Weights of a small transformer language model.
Size: width 320, 5 heads of 64 (1 for keys and values).
Architecture: rotary positions, capped logits.
Each number is 128 + 32 x the weight over the matrix's rms, rounded and kept within 0 to 255. Layers, rows and columns count from 0. Numbers have three digits each.

# down: layer 4 MLP down (transposed), 640x320, rms 0.0914, rows 471-496, columns 160-239
# gate: layer 4 MLP gate, 640x320, rms 0.197, rows 472-496, columns 160-239
# up: layer 4 MLP up, 640x320, rms 0.204, rows 472-496, columns 160-239
down471:083113103139144115153117141121127122163126081130110103175072153161095169094126136063151146115135119132134136179102163155126103098127177111092075126108129167116127119122110122149106082105185114140161149153106133204124139124128134169134133163
gate472:115121146069143160148144124143117150130114114098185106184075145095112126126142135142090078110107163157122104135193099098117140153086148127104098149114099139184102101091139153144099134095053139110150134089156115124169112083152157091125103110
up472:111127111132125153058126131130150158100066157132173131131100177102147143160113102152155131166142141128132149103154102183174109189164045119075074120115112124105136122144084087121175078119143146141120170110094159100099125125102160089102122123
down472:189072113117146062103109161154143114169101145120156164177139122090117138103202128163174135113123116111140128165065116149149135105090131138042141131221126128109144099118055141122156098124111134083080148151133106151175132067119101133121132127
gate473:118075084127118124164140101118145144102126112131097123071136103125110105085142139096087124105143169131122100108051109132096095165103120115088110141182129137144116208044119161148172158135166156142161115150101141132100192151114140141092084121
up473:084091111121175142151107130150152149086131160095141104135146140125162164146176107137110099175126156125106130115155151097164181139158159149088118176104156133137108166086091173129127104172138119143077090131114106166137170124101134108145110117
down473:147159123132150145119118155178073101112100098140127131090107202175129124118145160144180081152148144101140126089166122172095157127152148157153180133167121115136097139096136125106089096140128186176096137109182181113187115079134150134136081132
gate474:139169202162158148102119119102125174134124118116169115127197103159117127119024088182149114111112113151054093147111134123147105116067112141130105115125087158149072155118111077127122154132162113113165129169151083162139103085189155081146115153
up474:149131093151184080135087134127065124109141109130173156112128135139108165124159182175228120069150170162124130121111118171093134076118119056104149177170109067105138158123166141093165155120152114157131152133103135097211177096140161111122141134
down474:118163160088104111130160099096167173124165186164135168139126152125151146147093149176111128126092122133140135177130122150166170159122097200098145147087148094126129164128128125060136120130170108122099128130140081126107142096082083059139161131
gate475:108122135128173138097184162138121097152129186138115066073167104191130109191067141180125102112088130095109145121107139129134093102116113158114135103111140127114150097094174077124110077111059132082118133075165142090159097113198119126161092114
up475:127096101087110053137108104136121083087109121139135168155115156122131078103131112145143187137146161155083103147112125140102142134068073090137058107082113124131123157133111176113108157165158118129148127134120140115107123163092147132125158078
down475:124070146117105130072079174094121087152140095130127107202204170089117110130112098154151126110118144192113139129123139176155104116181093126179126082089117081159151150130153193143107117115145136105122152147073154077073135155112055165168184141
gate476:133128170144063138087205104141086134136131102110144101112148128155137109181170164112164204111149116094128140130067121143114105085136117137182072195195172119070116167106188154140119148142116138132175131160125161178154112077174106160147117086
up476:140142059135071151122117135106109106165116072114174158129185109149108072102145070124142207175146123156093117156101148113129155149141186151159128167064096152112157176131150123104108098119161096163080094136090038142128178089110108087102142165
down476:113109140169072176120115161171148109134128155120134120116102180121113175172079127106084080145130142157145141124143087138187161128120088150112123175117134097123080100138195124137208133101143152119161134162127113058057123108131084199104141186
gate477:150053172141103129109197086113126086125140124107071176094114116127137098128069140152100118190127104143135130106154147150183083148106152064119075130160082184117124103102099130130087177113127137122144110117152092133136133186146133093075097085
up477:121119156094136171070149112139092139108134135117119092124107102092060126119169063155112108101123087112070128126075141147143126147127140203173166187180123091104120161113137134116141115122088060095137120126162151112112148129103140113159125135
down477:137158205141096180149106163124104146104151127108142085143212197181123127146144151154097088131151113188139046100120182091130116156136115136120075104144113157189116104139132207162181041122105123127065077138062187129192147110145165141115110128
gate478:125155152132177119093097138126109164104205149149168098111173108130099124156164103124146126133136128120076120113120095159111155182160091187123123129103125119213075120056125077081091138143147137178122083141140089162149205126098079137096126127
up478:155163141206127176106161034157125137192173110143148124133111132137136157150200082067140128188223138104149195118075103138165138143088095129156135169124120048139094104092134103100071188130115115131104117177119160153160171153141128081157122130
down478:072172149139072137201135154171088113133137107103101105128170100105143150172116073139199141153158138100150179160178127114161086133147126157133122167102131108130073111106108112102114148162139142171154106088102145105102145104070096139119119183
gate479:153177161113174124138105120084150065113150114102140107162122211120160075112145130141118113164101111176117161062060114188139077109156153122149144093161169144157180139133132148135081136139187098168139105132078149140144103145106152055187123136
up479:156160108052127135131145122129118104139099161150057059167196090106140109169133070192117142139084120088165188140152128075146122135113104100168138081170133110158132158147136114135129149144129209102145147155163116217094129154162096173167168145
down479:146179045078128130118172122146141126073174106102120125126150127135142100143141126144123099173129166160122083138166064150120171145136100156155105100125138135120173196139111089159176129105104128114141165135101135136173143165129105116145060139
gate480:110099073128146121129142150127130101113106176151135085124170127107122098136124122120115145104146113137047143146115105109102102146111115130153121102168096131119145114086206133154089120134099153132186114103142119128093127132112178127174100172
up480:157141149137158169097154167081130147125118130133135102090217098101083127151115148154115186074125069100132161086134120133120155149177143144153142140170114134129142147127160068126124188116098108179138063097125118121077136163095142146137124182
down480:126164163104110190115134150134116161073094066128103103111115089131127139046097192101132094110113073107161134112169072087192146140089129175122100177170164140112098064127108106115164149092118137153097132103107114156115127130152120141137131120
gate481:110144176110138094083126118142157105149145135120129110168122138160192106084083160077091144126148160144152187081124179115101083160121140116090108129141153131061114102142133141046198157108133118152173079079130182114149127109117115129123103134
up481:157081176131104112139165122149164082120091149080120158170134175063086124193171108081086080112165103131132147119120131140094182067102123120183066159090084094121159077108154153091112121117143178122062148153190142085134141133187184167167115129
down481:115163125189094136125125133137092121161120076114142111154143066096190126101100155066124165111159088120108128132092131165119046184113044120098182170062168109111101169083110119125140113149030094142092157116172177161130151137181142157118166138
gate482:131139143122105123175188108148124124171105142097118081073152150115136138145103132102093120100156103156165089140137135110121093105154058109187144062086163129109105124152133071159132117106103156163128076157179114093184096107046110141161192081
up482:138145131137093090011139140083154123153087134086115189133130174152114096169127177115129143125131140141172098067201127122120148091163113135097094098069102074089126124127108072153150099127114119167121103108154127127160155124121155178118147106
down482:090135059136180118077110120139148105147110106122128062140101190161119135084148134110150114088161124095162203148093081099114082069017147131083132184109150114121113090088125109196150109115133167204161120189132160117110123115146135185155137142
gate483:125095071178122137100187130138110170117188149087070113136136176132137146092144125125108127132130121146115146171120144048124219120056090085136147131090113098173147155111112110152097167113176214116117112116127113142159149120088140169133137109
up483:139155129121102099128111116115143161138060144151134138132082115136108140122138122097140078112153081097127119148145119126148220133150105141151085144083110142129167137103168103156146080157151204114174114150164114088071129194175195107085177162
down483:073162181092120162079107098112075134137197126163145161124116101115129100134131103139158105088167139107169094096161089120090086140132075153197137093143083104050116113114108152100067127104146139108147141122200182104117140143126159120111190172
gate484:126139134112130122150133144152131136118102132201142166122118109173150140140125099147136071125122129094160164088082110105125182084202147152094139106122141135145168122092143155085095112147133124117189151163122145127153120136145132058149145168
up484:111108140097132113105104100104104170140126149103208082105129094132163073122115133052153112138125074092107115124165072095130137140176145079127057085156145136135148145139124152164087150158143137108162116088111154170114198077117132202146042059
down484:152144117130161131141151060156092082075143126118110143152150174074129126141155152124125091104143146083123161139154215092124078119143145090081174118134083142132159149160169110095123169152126098083116149116135112099099174163155128096124154152
gate485:099133124108130202105146108160139137126184177077139154113111137069153105110150193120121150097116177077094130152103121112157086142137096138142127108140110094149069132155123136147143094124117100202144129149120136110159102123037105143092132116
up485:123143143170118101150076121095177188137080161157153108122129096099117121078147108132104180194146120123098155182121136164074141122135133150087202103113173116184102112122131107178165142078122142088196170157097157125195155097143150127130138128
down485:133145186131113108076168128154158074239113086121125107150074128098098137077157159132175168145168156123120099172158187131119169174113183143152146120135135084136166104130157144158062148163173132165123141128144165119162098089140107104135142143
gate486:128092130140135098151090136112126133161167093131116184104123107187128175168139141077085148104146076086143108089153119147108154152094175086120148153143134135154149073088106139131090099132105130152095139141074167121163090075119132157134117059
up486:149089126098091130065136078138146145076106101149097121156168113078084150063141180180166149186141117115127114160136140103127108109091127091205097160163096143112135174095144131160108078129118069075141095155107106093149179135104141129105145108
down486:148167128175145173140106084115141101134089075108141116117140147210142141068093135122124112125092148066161122126112240134137120127117125130153180113098124133141104162083119144094167138151200097204081176142104130118113132140083128136133128144
gate487:193104090100162048160133141178085176112159140143192109097127147160151194107129168132080164062157109165063115111156144094097111094126093108122172118126152097202129157118218186103162185108138210159098176158168101134117165108099141128170182136
up487:169156148091110136139128081089104119161086149125125154107188122146136121128141117134136111116118113075126082140118164138055114165097112192095091188122166067084134072190094093093162082130156138100132127101105189118148101147163101110121076101
down487:079105118127155162117128115074132146162206099143168122111125094083072109162088107141125130094123103115138145123120164147134152127130130124106146174154122138154116137163096103080162134097121188149048146141093124101086125178156074136114074140
gate488:113131129167101126119116115105157135135113076078176149104149154114180105098097129101124164076066073146091160080101117114087130164114095111150186137130076086135116090122174146155110130054102102121149136108140129120124117140079150196175132118
up488:112094095135149131153153079137084116169157094142111173153110152176118133058132107189202095094221151121198170150059157152169175134093153182122144135140124194099186074115185120138052106096110074122109147109114134128117202144101162111155119104
down488:123067143162086079093122144076121122126147095100117112079068090165156138166173144072079163148123143178057178121152140166118138137135163086129106141111131091103136125203161133114132137148116124144136081076157105109130204125123124116128158153
gate489:142160171132068129181115086142178162093116190107144090092131118091096100201172132163113117163126085133122113130184136156146157143190184181183192066184112110115155180143202160153123176183103082150157138151096111116144094129141092128092150151
up489:155087142139171083129092048121122144056086153121163170204180085136068193137156161108137142092109117155106089140149156166147062207162098150110140121139100117140146109153190079092166151141144072107117160166143146083152100127147176076142215171
down489:117131157138087085110131111161113216127168121152177149105118130092084161164147097206114074121135158102121136135088160108088141143117103126107140101116076134186135132136145103108090151166160083143085138114129115125174128130171138119175133144
gate490:113161136197111110137173168132153124098069119048086152097168182100128177104136117122103100150116092165153121143146032088126133153103127186129143078070153157097167098123118067146133158109049122132100140122118166143098163097125102082166145152
up490:189139137089153110132115081094166201078090124163143116134099158077171126172127105136050160071190160121140112144155141153110154093143147113187116140153130103146118134172148161083105126186182159161126130193139096116155121155171113176127167112
down490:182149139146108148107075159155162092117155121075124154176211061112078158160113115114136158070138150168151095121165187152086095106156114110149160122123174143126118097156116071147133073089175129194129127118138202148111103123087139197134243095
gate491:057154133099140162106112128165106157109105137158113119150148133123106145138132153119148134145109158099134142152174088141142074112123056131169158115163155154118160115160075153187172132057100143090132141080127079161133187099210126157138083122
up491:094105095117101188168146197109136146103089140104120153122111168157115128116201127137145119168139201091136177168124131129144135083172148205158169135148131150144086085159150101193109191063113114018130115071130131147128204156175127125168109129
down491:156091152131134166118105041158105172132129150176048169123097077142140104196117114070099085114133168191144161095142108081134083155123145082094128107105126092111117115157124071064124162138116119138159079149131134132126133150064144144066077103
gate492:129126140149138140168142153112085148116163108130128147113159132102067087071128149130119157144041120130124099163154048119155114116125091118154093167168080110157079093166160094118147146123161173115145116122120163154084104128101140127078120119
up492:151093172085157151128149098126107130094124176168112101087137131159187150176094098129154067146099120055149123150214202129126078104152134163091140192071140083151170165104185115188084156086142105114146137116158125140099106098164111155142146115
down492:139118144157101085134144056124248133137137163176142036125124206097154176149149137088078127124166123138154168179148139203065078103101090099056108128098128148102101139077091119134168102131115133156154115135158098190061052092093148160172086130
gate493:121111204112131140137091130118131116098163127165143101113120108183105152153125155112117112113177133099053128121112138083108248128068131141112107165087079166135161142107152176132111068107139111219114121127154054155126109125100105106091115157
up493:103139189174135155176189000152161113088133132106098132092166163084104135115110095176135114152150114138130126152143118173211153139066128128083121101231141156119149187191146109117147176136151078105124133129114126108141175101092128137170146146
down493:054136164179138134152096076150116091136116148139138084055175109071142105095106130111161123093137101100139137189168090108119124140088136108103110111084186113118124079189202208152159149139142074177150204153088098140165096184111130186150084156
gate494:152074156089163167104139094099142162130125079165189154208073156122133143111147148127137101112108110155102133138158113149163086138121170105117103154172115107103152133087150100105107128157118134172055100106109173150120110112142145104116116136
up494:151179098152127116096117122163109153071140114142117139092106112105203076142145110131138147153120124097145156127121102147097148100168080190112138177150081095190090128128115162177149181148133096096115197134182108118114100078113143085141105086
down494:154132180147150133068183138135143118158072125183133143108087146127111124165132120141098139141160150148110117143088111138138207127093073080131141079104116136149104124140141150110146088151158143174095175152102162124087117145125058107155122103
gate495:094104094116110168109126114150112111079127107128108133177084122078200148188120150146088115130107146129144095114104113111136182167139129113124147154138155108125098094187117122152120099106109141102098071146149104148091141136077137081132131111
up495:104126199091071128112158144104126153149094126181168096144084134099121072130144183066140191145105135172114129168101132157103147158167091174108142140099125162188054121122115141083149173133149137140134091119076149140181192151151112118117147139
down495:153140163162123087132138122137144104109106112091094158106079170128108110128142086137185148093096139104194151164098158084117141099085126138107122147080086099143182124074137152196126196106153099112117154120138121145131166099126091158173117103
gate496:121088110127148087109127110131129133182124088192096106129139155049187106104190131142066152099134090175159079110149163124156128091137119120111097142156136118101165146048214097118146163119111147127149123127144134154091130149121128148170141077
up496:151113150139134114155118155098110183122036121112147122122071206094146085144114185158111184107096061100143119122159087089160117102166127124097087078023158059112140115069121143177142128140081098034152124135118100091093158166079071154162061178
down496:109160177118113106128156145149147083131093113085128149136163089122113122127124169095122127113094090108164108157114139152111114147141168092170103109157133106126142184150118112101193141114144136065096132188147118102132145111135097155105177162